python train.py --d_model=160 --head_dim=32 --vocab_size=1024 --norm_place="pre" --rope_base=10000.0 --rope_fraction=0.25 --tie_embeddings=false --init_std_o=0.0 --beta1=0.95 --grad_clip=0.5 --decay_fraction=1.0 --decay_shape="linear" --batch_tokens=16384 --dataset="wikipedia_en"
Each number is 128 + 32 x the weight over its row's rms, rounded and kept within 0 to 255. Layers, rows and columns count from 0. Numbers have three digits each. The size before them is the row's rms in percent of the matrix's.

# layer 10 MLP up, 512x160, rms 0.0817, rows 330-387, columns 80-159
100:088187092163129137154130180127154128118119148150149170049123074179096073110161177174124145116144178112097152140186161095176132105187141100150128095115192104140110145208145126196133128125132183088131109132095116163081115133139142116138199159
103:175100147145132062086171101161082113148113106113119181087141124125128134094192137059145138098115195116131134098120162132086074127141157137108121118149108101126119172125164171144114090167136122148156077152136098122108151158134094149164085159
097:104128065177138148086179186136119133141137144153119076161180156118135159079160146114098184184130131113139104117081127115127127129121142083124138117114191118099187157117169093151058131149107142204089113125109114107145109161157132139181208143
102:098106084083143158161172105156132091130152067128133179146096061076117103097098112110162120110096141119102081090113105126112100120177140086115109127105127058159104103156154122131089136141108139133157165200161101141165119157166151066134094126
102:148089170090104171162175151112150122154137117119122137131120098159095086104106070097138158107135155113129097094142123147083082144219156164117127105080090190133077137162152107154109080079125145122100112128141070109210113031146047131124136136
099:121075101147111126137150141094169109061098140120099138137100090100048136056120145094173147142112094100162162109141162115137185129150133144140096143153144131101152125078128202177146149091156122074088117140128137130156143116098140092154120148
098:052118133123115156095100110141082122104166113132040098144133037158067123092080119135138168133146172179131146130138126116165126150104097078113150130126178180102165165128123154112117102167121140112110096135149093182108096138148106141155131051
098:115161144100131131153145070149084130121103124136136195129111140162092145174109161189184148121118126137126136132150089136168110162108121143142148088070162141140069113116137133159166083115095126074109103076148194106074157118151131161122182199
096:109104110113141131099091068124174135066123094135124140136188183180136169132191134153120156154177115122137137138172134120132137147110157101062187153101066139119048098110151108123185176168142107141145080128066124094132133140163122174145171134
098:111138126087175173150170106153103139158125140091108109114049107119097128147130068121101101168185051143062117128091147147127126134159107099104098119137115163133154092098092138125116150125149112131081180064102225110093115110095091200152134078
097:125165102131118166197129173156137124182153107148151108091091105156162113143125131141148100120163147085182137138180115117121096137201142162141133129093063101134081131133149165137136144146141128137166135144116161097124096118090144110145142081
102:141123113112111125136191181141097113107102113087131105119103160158089100068065132077097125123162080138126108146123077152092160234102157108146117119113127164121053145110096096145113090105164126137179141121133081154151154114198139089200133135
098:150152099145076114098126112102123149154177159161154160067156093123049103131123092151133060165128079157166143146112107096116185119127136087113177150085132076127126092135130146068144146138131138109113124065165106123075152119124093141071166123
095:103128130117142130124103081123097154089179167155160095119100100109113043093167155102124104161097205175108147190151157075111116134131093116118066170177159152136190172132120152148095115063136115089081142144085158112168114123130092081120123117
099:161151094124143121147182115124070118113130122162101100103058128157170163174143101106112158142144103149095101149114146169123175100092156149085121222166107138167136120125134121123135117149107105166133114163182117097118141120159109138124129169
107:147151165068087125045105117126069192176102084062120153141094150142093092113085094138102154222101099118113104105082168161064091189113098091132141157129116109137106118130117132155133104141114146153126192158115090137184153123117175130080142140
095:124083208112121148104164167096153145123121101126147093125079074110101055172124129148127124103139123131162178153163097089080112137110173143142139157130130091168113136117135147163120095130087141138151197179087131134066136144150119188145116131
097:131176075110112100151114090111140186087146106184066113155159127157169142109173115119082123198178070083179107113117152055152109123149092195121080101074127162127170135094122087118186159134120139103140140099132129115099146134109140124083210097
105:142115099117100165147144121103091171160122112084112117186118188089164131071089098082186090141126168135194138108154094162167132164177145118152164112106140171095084178096149147144126133118079153060117095127110142123113142135152132109099170150
095:138152153108130190150119187108170125123105106190108134059128158074162143084169144091145115138126131126069144158180124102115129072163113134120118071187155144087127150115170145132075103190093131158148095117137126124095088104117138137159135186
099:232191121192139067140101143125106138179175102063127151096147190160122124179151093127081099183115116142098124142113153127159151139104086103079129146174155162138129108155160135117130135102106146075099119100152151148121091182104115122103164128
100:136131165141183095172139094092149203102140129063086202201121162150102042115122167120155130105107147093226188187110161103097147155125164160141150142155127108132185137149140155151156124142130132140129108155109099137088085167127147140118103120
103:192153134141137131168132095145124090135095152145127103108169159099125138157110156066150131138167087139122175158090160066080111132145078139145118136102150115185198114118098119101175147058095191153174141203157132138169107160098059116187186156
100:152131139169156144131108163134186113136097112161117096116175163154146201103173181124131150118110128066073103066108111082166085178172148097107077142130108202146169175153122132182119127167037165119139063157198182151157090117169063154131126092
094:140129132110114151104123145097073137171135089115059094162190140160077083149096139070146045155108126157073162103152141133160123122100075088117158126121126195121171089097091133165181179087133133147165130150097198108079131146137156133103079168
098:156101160061118132122136205122184109085122172151159149118175136111118147093174139154155112070141108163183137116130132139114150134129146142068110130122120110153124107151105114132087152074109115136087161149108170045128141162115152093131130123
106:100113130093172125093124080177116161127177068103138136144119117153094093126082084108079122138125096131098132133154130145156067178110153053175150111144088172171140075104140154119125158069131087087197141140125129110141156146094083110101151064
096:118109075161110093163125135134147066113083123098139171122189175092124102131094093184111178125121148078128192145080090127121135098102086102091090160105121094146098146119106089134112186086162111119101108106134099148107091119198138125129122150
097:111202142089123074106145080154141107140121099098144157159179105205071093112122144183116133156063104076122136112126089084156097132089173150076141144143141134151151125126087186098133097112148060068140123149101134149122185171186187100089099161
113:145157148120148142139116190088127095181103150146135119004111083100124110097140116143196170132154098144116148089160127164112195123107150127142094142128142112224043132106100124057163137129092134162133137131172147146097145170161144107125144152
101:154120089193116127188147129118144121101088134143131099100148130101113141145123091130133160210095105134199101118102140047144131133141092161116056204154133142175123126119146123091125134144110109125129140061086186165123130143177141182108117060
098:127145162163127127103156127126128120155127091106158185106139103116118134156138122105138100079135095117136160148155176145089130133105145079139159166145084126140093156133121093176222091085157201147121112075103140116092102108155125175088112112
093:079131112091124109195101149164067129139108122109155140086156181125171125157108108113125123133109158132102120112161168161156140198095181055171165168141146133150126167171147136143142133080167195180102140166096169087104121110129103189129139116
104:122077185165087155062123079112123126094131086130147124111103143128122101149167084124091120170095144143093116176128112183149089120149052131197153113090088138114152116124117140161164158160156128199157110084147121155179156133129131115142191134
097:111111174131071153175134152159144090119117114148076177139100105083096073109156154099195126120111117105116172090149061118173165128134159153069104141145090135136120131144139093126127125157123147111172166110087145100186090155132160139095193125
096:124154133150146120106111126135110113147140116146085160129108155082150128072086080105104156156161114146138100118133100202119150138171145194121062118124145151108094114080113116123118099132147174062196125077102088158139092110090077174125181124
101:099158090143159099174167171116139129122099138142171139094134132065117119147135123160099089137133100177116131137155105117106113149140166097179117169185130125146098079123191187129132129114136109140125144132126136177136114159030145136124166144
102:151132111129144130107149103090054134179125153097101109142115105083146116109092112103130090119125154133121135147119105168113156115133103143143099118187112186135121186152134074176158110120130120114095118128106154180129136128112118152207111099
103:127108120114138132180103182085092135130100160153096109131116159089128153174133130158163147116161129118061133119121093110089120175059099136103177185123151165076144182094129080140142156114126107125091171141129155139209169121121203137136120069
102:131117138145170153125120065142094107181104139093102071096158179107151138115170109155094116116138182071066141178126171101161126142079107105094091128124143160148123157110081133093144142131124129117095108130161129122096161133136187123136155110
098:135087141210170178132155107078124106143117139129095118157170112136152085118134164177162146145097089115177118120103151100145097200063152095106096139094172087167175085141167134182111161161068115130127125083093127094143142148138106186128120126
103:096164139126098170065161148117179193108097103168145133166112127139125143124108160059084112150154162169119149159131111155087069131187119117138110164074076086106138144057100109090165064124094110129104113139150123155070092142119120152116102128
095:170134115122142152129067090162082186116096112117085101113117141126134143156181136119141150176133123119078063128144109149139136060188101146146098154160114100102116162120127130116187089199215128115121117173098095145146137076120088092132097126
098:075094118151072114112092148133120134188126105144128133064077122117108193142120087109087125119158116102135105123076108129131163156168112087181086174091133156143163142141131094082185109179115117104159074167133070065148131160142098161138096150
093:115151123083085089082111119175100085115192124156128123073202114153130131109145144103157092164099175097123183176160140110095187077103103128149148153134086125138133189109083126066133180119116141126128144082102142111168125079098138118093046122
097:134119127120100193106149093125137184170060096139163143093117141100086158168111110117144172110139109161100155144067123130140098110145101153134080136132119141121134151121147091097186108079135140141133082143161098058085100107159177141117177159
105:096073116148138113110044127140126164165157101164064114121108127176119064142066104130140150162139139108069118094132138104141084132103130138114131069073130124146066145129103153082128117160113096182127145148133135101108129066105099138166111105
092:106081081129132128137155149151204124173106134158119218144115172145068160119096163152114117141102133149114168122117100122109116159120183100175118132039141127080103110072095160142090104114119182161122104135109105149146148152137163160130162184
093:096177165147091137095061118161142109134118102112106132148125096150162129146146072077079146167133127074158112135099139144050157154134100138149136112101124096142133110134089112165148162137158123133164079203175096162140144121109155126171091122
100:149144173133104168118120164166085114126130109126146124098171124067109102091182136192120074111099036109116179084196141077132115099116102127131130097131118147131151134137122152117151140117090075108069129126123129127130160102181158133129172047
100:124115144104167108139061089138167121107082085176141154140084137066138089116144152156186118136162164106115143150142160161114093104106184145156138081095143137054128169149139153127127146177135100169162101096181142133010159154135131161120208175
093:143108193133172143110052117161079178101084148118144069068155154120097132110169128116167140179084192105162101120085130137112129070153098129086168132123143135090128150120099151142090106120182099081139152100103075148144109104091170128118187162
095:099099145058155132143130115174157165106131084130094137106095205119110048135142160147151127128064090154145075133129104132133153066204152118120129106120081104085131105118158139141087149124167101106108142160137154132161097148133152174123197108
097:066108145189115156139095138116121117084165147096126131141115132148048113124083125184142140092145185081103159208174168142124136117157175137129091094038133122147151118123123151114165117185164145157128076104073199122136157130100073127208130127
098:146171121118143157107188164118064127109079103105154117098167192145158215126166076063122139035131176166078105193167098117135079171071096102108159130155137117121119093118139086142143102116150127140111079139176105136068167138127130118154120093
098:114090145149130134107168109102124162146128108132186085160155142141121163134190127098129148129109149124128114135143142113145171125133118115142133148154101097121186113121153115174108080114137040113107077134123098153194135144149111128200120132
105:087146117111143167137060167122121105175090200179128104131137162091109117105155196085139086109101119130134203107130147118143124073121142119126123117132179174097145113130086158075155103101143131136033139145118137113170108162094147094165128111
097:119086130165146131089097096122110129105112083088191070105109096119136143117108110170189092095094158093136118117109159148105156136123184110122107123115128096120133150192152061193110114103068130107123156125047122202135138120146138125053123163
# layer 10 MLP down (transposed), 512x160, rms 0.0866, rows 330-387, columns 80-159
095:091183098104164217125125163078105124118152154094103067083189120089113103112119149165113124159103174151129100160118128166119140143187130176125129139135127159094190145060120133159139094149186132133037124126153184081140085145122169118142122168
103:101141102136147099164162156175153112110153119115127199108184149096113170157127125178084119174128124115172081140125133093087098153089103117066141146135160128105119145159099112086112116104133092163100102095077087094102136116136109140154178120
095:104176142140113094146094133144114145133130171080120137071154145105125085162102131126108153138147119174156109132133044092125097130082094115148181171161137149136201122152082144177126057162144126090159157119089128130132167073113071126100214163
101:106081127146118179105162120166141133139097127131146125135132242126058162137162095111082111143184108148093112139177090184115085103106065135107107126170079097080083060075150162164091158152152132121151120149082158147089142123084102141168134103
103:045116116147181094150085130114127126133130169131104064105164116140134104112135083128128110089100128143088173117191127123169114111164117095145087082137140170104129095082171164081171157118104093158160117121149182101146118119106096100120146116
104:114151087171211152222139131087130136152120067106172126128145143145113129147125116108088100138151112114117151109155133122100084120026123117108174186162116062177165107144128097167135148147064102106138163158117113151153111158119083149120143149
097:131157116112128137150120105102122072181169117116179060146120136129124099146160111219158142163115155088107142170124126162111118109128190086121123077103134091064106167155174104123115130143078137137118094128116191169159106172089179101120103167
096:088084082120134111133126156110159125179111122108123052127169122137171167104108137117141127141139144138103160161150166154171144119215118123117106134137058160171110111071125131159052171121146030045118095117151096129142109121104137108135084073
096:167128142148050188183169120152059108128121170139139147092143076124157074115141160076115132124111145184099134177119130141084109109161149147127118090142148159142149168134127153116157145115115149062147090121160067148123144099115156125133140142
099:135095127086032130081180132099083109143131181148091170125155102188166145125091102140121110048077194156165144126132146155099156135105119134160143117123136171104185131147146113122129084190088094105139127096140124142081123131144104087172119103
094:090080129204166136143133148160093136143086092105146098102075171159120110175085089153107102075103107149165147098090170069175096166147117114119067099123115100131072132109144155127184170124133137109134109151145150106138119108089141156117118162
097:101123174105190130144150137127117086157112170105040133088140056130137168112104184159152148129084190059197141136151135125136212099140160126030103131102099199122132102106130130088123134122125106104067134125124122120170091118126111096124121136
102:123098130123173157117164139132143066121130128123098102181070094152110087124079093118161136112113077100120156111058137122099080139107126071082069124154148068170099141119079130135093097194117096125188101154113146058098109149092154163113142138
096:124099134118188109100137125132115187118055146146107161119154139126166144125120099155083089127138128070147085171190172174124213123143173109136184083105057091162073105137104132101079163160159152137111116184132096129154108073135125113139123129
099:119168099082080110161103191144110143158152141087129121115165098158119150125056104151159120131115108121067101098103216166146121114093103181080094191129178120113151139199144101129140124133177166088154122117117158117135117117116132158171124169
110:160096101168205138105142143095099184108109139134130140090135099125108139111163071141164146149155141136090138090150136085140199107183070117105106158126157112112109122182147131146161106161123141085130180118173154113194122109104110130106135106
093:138130043119158139129135192094055159183127141148093098163119127141162140125122096121096075145165100124147120134105118149112147116098139132078182165130124128148154075202080141107142156162185155127096125134053180141068146181160147099155105101
101:174176155127196146107168143096127108121123154078138102171166076105183120115152125133088135150090080085144104151101133087090163086126119133073126122108129151051076135129128166093108156156031061169149158132102133106155124137091129127127169102
103:082121152101141109156126137093052088128155151155139156041069094172151127145134143142144129130173135111073133125165127103132083154073088199115099167156132102109141143069126118074141161131077053135136115142163115138161137093128093084107137132
097:148099130135123126092076114081140160134142070157112180163042119166152111123146133102113117127161140151169105134127126170198149148078108087115155094156139082187081115124101107139156120145073095130101146167147099167146184085091132096097145119
095:114085145119117128154101102112094072137167215094176119083164112119168082160114089090177087096125137102155123178106146172145122105144134120139147138089104127114083077112142120168143193132141116152145119177117112129055107135154183170094092139
096:162079149157085168113158151176135084130165062100135173134072096158146106127124116083167116083187126099112146126158134198108113155168122231134107180161127144116112134137163151120084165100177096189109116153127131151081048138170142131124134082
104:108183143239152129149152183139153156134148092058109115115135140073050166160172152097117142107140129078134119113109163131155112169166154130147137156175121147130180087112154114128107128135166156111120061156089060120074119169113149175077162156
098:173147135019106074098091163096103124150115119107202138155099103078168126111122119072076194140124161150198110135128117194108130101163144130106136113149135157146097115126139095119118191120226117187125097147131154180120194122142157136135045150
097:141141144149146163181097106131060086128137076142093143166100125166157090061129122154105166166081084146109159128145151170129105122192178106168201158109116138112168194083171157168159140114114128122086131137199104156126120155112107133115073116
100:118187135110144168188129127163138096131145085112142180153083173150123139101152205162162119134122076121143106165144136173135108113122057116073205089117064113109123148109131181125160140212128125070180099172111169158100126106130097142150070156
104:147141089180147141126123159093106167149121168137141126132174105133108136083174119078136104107045092102112163197107134219128120080111109136110132148130160097136099074177079114160184066103162139113121135107178089124163150116169168089161153155
100:172054130137135095107187172153131119095140078204097058144130150075086146136072093125138180172099151159106135179131187138156124163152165171155160090096082148152181093117067105156116128101116145148142074131139161159106116151165115188135113118
096:119154086213116133156091177119180171120155154157121125133095149102102127089156141129097155066123206159105142102090157114130126125064135108118161084161109195103142136104139137146128171108171213106084107097152115144112165130152121098142134145
110:151113111127099143146161071136159136132112078134143100140105128124113140162144126142141115129147048147162110181085085124080122163159182089149057140122090171092161157092093183119152166108155177108155086113088146092162107099103160121123096169
101:174164109166178137138193176094107116147170116148129153070105158120146129154112146085098124083172164136145131098134190094190168165149122128104140086096117180082121148134109095087126114098102093158105120074138099122164119153090167159078173158
100:121042113100115185109094113072095139153102155140111129129134105158131146105150080159154113128117147126122079118135128134203136156168116146143115057098082139111114148051189100167146130167122077059156127107139144153122125135097119045109148147
091:139093115093159083104061138170162112105134076138130098122124154124123150158157128086127148104097155138146104154075069153096059063156110146074111081127085145064123124205179116157081130166072066167058075087105110149159151108198172175106108149
111:140064108162142106121146119140139112080129167145171159169151118108112060139080117153145136058126158138094152062135228144166126124146108115068120103095131090126127155187124065116132145097058121156119149170160139110100107138110136126072142167
094:102138150109078159153111158185152164120100203162150091167116111153147170115122122146166176130119130161151130143063148166080170158125113199092119125166149101118117144092098118150099164070084143159102116134128135161115088168144135156104085137
093:147178122103066158087084118142119111127175115137136106159124131176150173136169128124125118154121141136167105129122170126160125116095147111110215111159139116147162150175096130156131141107111117091125116090122071093171171197114125176181065182
100:146118137104167068118173083132141087165125138152129135170107070156110119126122166147154149068130115153133122123067189164147149106118136086151117092100107140161191123118099124163086110128144159123116122122148175160130123098194166149134156109
102:121114098148114168142112123095175118137101100148143187090127134135102057200077112090121179161125128101120134163128190145115117111112123096138118046136205113145105116157211159052113111137142099159141079180163167124130128132092128105125137158
103:142092122154048164080121108133102129137114158158071130106144162107152085135118075142103097141143132138082105058123134103141144096098104128090130161076141125163134132108147114113076100135163092095151151152104124139111182126078126154099064052
106:098090154142179124171122094175178138192101137106077089114109116095108111144136148147123144170185113122126128159119158077073221132098138120143088169084169145179075123096153162130107124172091127109121164153108092168172142134103083120104194117
095:079124133161154077149129093145182106105115166073138115151153136130147138104158093082161135165150128166080055161170094097106126147120097136095171074078140111184089136129138091098119157164095200078086193154124112106108121124117151128142091112
106:153124138101069094149112137174136166125137221086128096114127099109145170113146146123084124128119132157112067150116053076147097148219133120130075151190117129143125164166123168106138141115173140108113134122093139129108136177144154088118137192
101:161117105146134110075150126066140136115176095102176112127114119106178173145077082127160065146124145110133056159200112152140143157128059213081125130135087166114135141155105124106176099159139172081135153093080114106133125097125117099132167179
092:171118101135096112146136126132144174111157157122108143148162154148139144109121107119067104123098120153101095213193072139088136078085129114145194199124188171190219146158183138139104105132112125074113109146160162128115148128127137171071094052
096:080144132075145178152177116148097108166152082171173202118199100136178144160103104131082103107128096100171119127117192125111171136132064151100101165103170115168066159136094104118116077058157150128122097148084096144087166139129095118139085172
096:101119100139155186135144155115141120087133123088145114068097153098122088087204139107128149139196127145070150160149103151113026180108148180138114113157088128104158082178063104093151153131149116150104113116126139127138181152111132116126138129
105:134140135176114139102118083188133126156088164186084082173098148111101141125111106101169164124166113151169122108164128081055153085088167115122139090095089112025078093137139107174196153118106166130067146098146138061143122108167094178123174048
094:108165110099125158163152117130116121097143119103175058114187136122130140131133116120099093092135182173108085100150190087078153112100064111158137149183099110121174134112148124175136164149208139111101132203088150135098110142103064155129067123
093:161140082151160132141183146091183123122118121146149112143119162149092125113103191169130112091145135163113138115150115126143106122147137108142030169158108117084102176225122172158128087136069192111129157129147086109141105060130112094096139144
096:098051179163138161116157131143174101158126151130188139127101165129156068166138098132149110126115182104144135107113154167116155141092056127076133134132116177144132137077117159141158146107157109129135107130123125153153157192113141103082144121
096:114085072151142095098170154101109135150089069086135131098105137162109164149191156092083111150115117080124152166158124124097078149128167144109129084071149140083144083195094135146152151147104160120100108134067137160137107136131108108114169153
095:085091082098133104128137161152143142162110148108101085098150087142062128109151129132149115130176086199107177107114065055102147070162144111138129163168101117136099090112115172177194065091083141176115142115109108069204109098105094119155118089
099:155130061141120092131116132082124122149113115122131132130149111096134091110088159139120078130165103146146135086162116111153166090058200124209130157097100127087224114102134096143182135156162126147075137140141147118172125110103130100171101158
101:114144126066135134129133105149100139117135175090119143105150116105130104116163163147143102130140094103118144132115068109135152103159103081160133115140156145171142117116056171156083129089126101165179119169114128181107208131112095124134123066
101:166090145135118151169098013161158172171128090140124137120072143107187237176147113149109110123139083147107089122159144088092157125148122118091138141151132126086098157120086153109065116124131188129129113167143179119063104082102077152122124139
100:155098128192108176142123090178150164148157119146162126108084111068093152150107171129159160141085160148155124139095129163083145146160095156174120088101162158109143153195114104171119171136164146081196106144131108112167100108128103175112051121
106:104127170117064068123184140146124116100137157134074168131127144109139117121162175159115118211191098158172162157129122148107161084120127094175215129109087105118077158114132106092107165142101118113146093127135162125150103101134149127144131107
092:113158101107138183120134163086142139116130104083168120119147102142112105121157140153127112094211169101117143131107156091129140111184081109111177128166141099200083153068090079177135108125119187115102090084136097107142111168146072127132089142
# layer 10 MLP gate, 512x160, rms 0.084, rows 331-387, columns 80-159
099:148165141174106105140157202118176116146135117083070144119062139141145108145153094105146161129094101148161145122121152039090140172067140168139117115143150152114110099119107104127138136042104164132193095157107119114072170087168142154051113133
095:162127183119169151120086170130102189172127147138152149094131103092136058178143134134205143105152112116111090132120112123196106161107091201142091132118144207132126092131168107187123146115180108136052064093136148105134125132098173179102155130
095:141107029108115094102085149167084136117085064133109152114142086086119125145145132136142165120107119132129144093082058085090131118161141138095117151097166139137138152159139132143138091065107132076145173092089123151157148126161147144118149118
101:122114131191154117133067112122186095119102066083086136142115059145110145195115089117125167118107238130170177172135194139123103138172047145143172060138109167093106120173150143118132132168145102164185142117120084081157139112132115172119104142
098:107099073163108165112124127096117081170098145141101145143140160162153126163128146018089139152121121160120124112103085062080133098144122191116088193136154119111154056108132138115113110123096148151167051133091096101126189144149211118143129089
102:122096147167153120110133186127152119198139141103165169136122189166120129155132065171126105145078133182168104135164135148150160054080138171097126084081119090093134125171171044160090195118152121126151165140106126139112090130118184155150113097
092:134126091135120095182169216130124043150103140101119183070119115123111175128093137140105155088128079086135066105136133112182133159094091110125143098143140207115132117109175111111091113134186154197117084108034059141137129103081151097189124148
094:114147120112166129183100176091173127167081110106082082111137148172107104154150097118118137095110119130166195083201118113107087103119114111154092110166127130071154186117144171151128092162114153130174122141067081154125130125112154157173123171
097:166127131122124109159168142102085072112200090116088108084067158133138119124183122151157126192164062168070089141130073124117168122172155111089160110118128098134137181139088099100144093059135154142132160083142078159147102099172082124131065162
094:135130105107139210173146165110084070106141081110099095156060092150136116133101059141095113185090121151096143119125099126099170137142093149147156141100135139129102077165155105132094083094201117128168125104089123088090120065113153116123114046
106:161112113121174100161145139170134128150154092163129115114099131100077083117144107142070104080178125166120140093112132099106100158155099131130115143171144131127072176129125145157144134068133141132213149133131082066167125017109205133160152099
109:129130127155145117178158131115133110090144100102111154170127170155112155103147112084128140041121055089129111045106149063168105168124161116091085060121126142108127147179196122141146166107129146123138186176102111079093154082152137159199128149
096:145124093171128138125113132117108100102106142134095137162102194100117086108156167088113137143165114173103129174102119138070139131138108134110165124136117123082070133174097128163096105144135148209173141121143172122133104083142137181192106124
098:102113133142148108108141116182111187100109089100110160130151120143142107116061082104149166140091170134131156116183107149116094113115127133158120164086116155129079115139124104212064237158151163115154087160055170168128120062101102113136162133
113:125116097163110124118114153159164083159111082123136076176114122114113165153089077110155113127061141155109111110141185093169049144056119132078104086128089054139140133158096125145154114158126138156190093111111079150128100163143126148132166115
096:185111114146122135154119116105174135096124146146120138070127117114083110116128136150205137142123101140112210133096088109107117056081154179078107120127130102108136075178124136138146151118067191152164101130136107080085102029139144136070113102
102:122061089131118178142129186148122150085082094098118128157128073118162132141104059121099145068110132154173160155106130126139083135187100078141180099083170105127123220165092111169187143066174130102110113088050138117082087113175159157128132167
106:143127103163164066133075151104152096185132109131149174104172136072127121133149137130104144056110154120115184133144184141094121079179087115134164047161149140107112147126047154119094121107144087073160099112127141104149181100184113196142147134
098:138148106140120130133113131150161101053084131135159103117098140082169087096185152122146097140122130087111153067125124137215118099087108167117150083138208143086132103098130131143147160129181158140147057083126124090196164106177149120217124143
097:181127109178139093137169129166113125149130125144067171150122101109103186119155083141173136125159107172113139139126149050170133168159112148129113081153166116120080082100077083102075117053170137086090125109079145081111130113119149141157116103
097:092113092108146157156078173131149124148124160133123125150095101158119121135109112100135114197106082152075108119157119129127167105076062157138126112155159107082154129151088123105138166145146113121165100075115147073107188103178171079113091126
110:120146119202108122134126158153152125117077128139155132115104057081121157185105151104087162078089159160150129099154195125141145150072179125159174145149049158139125125195173118153165125125159156129107068155170108087122151128141183123084147148
105:125116113121144155105081197162133120100087134081118166135124107142128124155145107145059152169113165122115161119086127136094106130123131162091161124069149052102093053140076093196122170145134104153111086148116107193100097141093141120107135172
094:138099134114093131120164100066180068097136082130151103127095158117141117114072120175149138165155155105124143163110109174106100106146118177177123120157120160100117156113068194129124128088104133105084110161133087116091117130120139151147113140
105:127157089145102140085125113106147124067113101118147179098144154165085137125087176088145189022119139183133130152139169094165091095145080113183130071148107083153162154137128140132127187095139102144165100117109136174086202165115139084100179179
107:123133117200172045160137101151127138141080114144052075128132145115152194179123097130049196112155150135094186185167157129144118110139061127150111057141135156107101136118160067089099139137164111101109165097158097119104178102185152122153158083
100:156123070146151098070126174145069155116144174145145141156127135165103161143144099073138152117103165119103124120142116125146085106062116106123145150171173130123086144163174119196128126131135105134150115182143106113199127166088098134159111080
097:164115061160056140137098093128173197106115148136136139140100106147134126161172088114105143145057104103143137138176207131139166101154136121142092133153161105141083145116111062107130138160128170066124121123115111138166158115136098134098157116
099:118071087081147164117121116136100078141111159172162117138151097146132078126186154182106095095054159134080153124100135088184099102144123160112146119118126104060104112103151141183106192099153096137140105133133114178155149095181098121143087115
102:143158101151151126093121095116087083112172095112121124143146142096118189212179057118111123138199082077140087149162064071148104154085130160086135122031139097085135153096151139146103136139095150096141149161121069133157112142159136116135147121
097:114121152120153125064129141138175111137126088152104115150054059086125096128134116124161098124115114076095132144115099116147121175101110130113128096092166174119099135154184105123121129114096123113128069136156063214103151097106122090106139129
093:097126116139126167148151145125188084154171059068106170138160129126134169118104127072181148123114158126089124105099153095176080171139107132145129144108120068137113138127182087048121094118164085140117163081094154128097147131203082182137141132
100:112078090185153116188098163106179098160154113140163149160148166140141166120090107130114160122146102153086137141163175121168119145167128174070138121140099076104125181138144122166109129110065115088166120148120147084084103167107156183128112140
100:188110111124147127147111151069187152139153083116038159124123125047092118115186135139124118093105115119098165114132143080127131084127112177141138130125185125119174130140158158154092193127078184139130146073091157102142093094082130126158208134
097:138125160152131158106165103126142140054141130082197151134109135091174093180147080077121110113168132105101131130154124155174127067185190158184124084083132089106100140169097093149151148126083137142126120133150111128138150132112176127145184095
103:160122152084144078107126186136166133104088179158154179114136184112165166154107130089093117097098117123108167124164170092100144129147088175097107109112175071075093082105132195103112142111148081152088108138158107084217102081091174129128054158
106:161130099109154145136114117123162183118162095164148166114122133122121170148143139115135184073093105124163105083140140134081100170147118151144104084160107086107150127161084115112130142103106184119119083111080132110089178129176154108107090142
102:141143160095159109155150208128137078100101087142139071203120109066166099154178103102102077105122113114133138127153141094156108167073102124111064086200200122111168098159069113115144146103139123107166074121142148136148184160136138172168084112
100:145106109149142159143169177143173132101071098176171125156169151154135211148166131098112157097094103030099108138178118039099120097082153144131121134098161072119126093145121125156093144123127127108113073171111118184152140137145153116171100155
098:160073082110142159181124145175152051138111125114141061123120137112107117111075106099077115120138074087147112145090162150109141071124138120145164073128101120113147150145115159106143132135137087175136093138145050109161136082125142139166138088
100:173126108169154035120111185139120092123098080178161126135125153094106123116039141146133150068109143157142182112168106148101087144131124182106162107159122120108143099123166118122106134089158151103145061091162122094119110184169168106152100121
102:150137100129149096140130131194192147196128130081117147180135099121139155097120097140122194141168150109133120131136121130158113153146079137152103144067174150125110113121133089124160149084160126180151097136097114137124128091143153182136107142
094:117153165151169099131154042090178145156106111084190120135137174146122136136128145167166151044089118118145102176113117159127055142091109120099161153122088095096161110171140115150185125087159150130129156126175076136138109124110092145111134159
096:121180140130128147162108108161080181112177110105155134086140112232106153221149105088087193117085139133120136114167165123160089175205105163121137077104096107104105123149176082097155056093125144091131111121098126106123158115120178176152124145
095:171107127133143141131097124132101082106166125144143112170125112123160118187147081147187149129100105169139149107131118113094152158195107104159117050173148133148099196158116140103094157072099185159143186117190131177162142155069101103117130148
106:142128130160140167151093126107197183222079089084152129147092150118090090103138152129132114155133106071137151111136136117125079121166111150087115117123141113134111167179124140100125133114111092129146137129145124041106123077097160152149133187
101:131096133145111124087067084176122115096080120099079141121193148106150142108169113080128152141122116049076048158144068136055179089126090109131139055102122128162167123156166175102094137128153137123168079141180106114080189139132180046172083101
094:068122103060089117105124123107092151153119124097200135145069117188152133131082112137153135145093150086140081124146114166155100179169076077152156164059153186146090060080158070124129111134156109157151099132088147092065151154155125147080104119
094:174099092077148133079170079132167087126108098128144143167137127081145163129138117092137198173129160082133110137174122094090174096144076198113101120096147132104122133091103107161129104076154116128158116167162146110182090095091126155178127127
097:146078082099146090130118138165036135079112159118144147177137099148119116116162059142127163108137120134132153128209145115148141123158125122155153163139197121142177143158175169154198117148088187172130122135109155165094120062067143148175124209
099:153144147188196164079148086098157047141051110120135161076113138114165173091133161143131172117091136128108071135116114147131031169118082169175117033146114077138101079165121070146189180121089094105169108131152164159114147149113137052101154142
093:126096127133118155149098196156137124169152116112135068150041121129087093133150095056134127159116118080096145143118115075158115135111098118123147083146082164076121207179140103113127086160136120113145146101142131092064119138153171167085140115
102:095032097158077145190095077146157118132104096093126157129150126126118161179080090148142092107100062150174135131147139142081089097096160102119135103146121126153121097184143130139125154112092171169165132145032145129136125093079163094187103086
103:096137141084160107146101075116188089121115098174074149184136131165070099100105106113130162144149116097152161072236156116154089147121141143093109128071139111129203204160121158154131138114097117075112078062141131111155081147066137169162118146
098:091122083133101135112106119111138115133170122151163112106173129147149138099165134137133124087144102159116173123140130120116164173145066129185142137123174136129159173174093165173129113113194215117103060118076151073137100181153093166160129130
103:154093115209155156159102132152137130126101093108131133172150136163127121161128042118111129093107102103060137161192142122104066147059157161160132088120096064167122173179083085193134099123084099118180160123142125156147125132128202145086177123
093:135100138154163105076165145187099120122143134138206163104094121125081143158153094122074140110128135144092159145125148065148135192109133107125127151152113215149126197136110066133083123085144093196173105180148086151105100121061095101170149105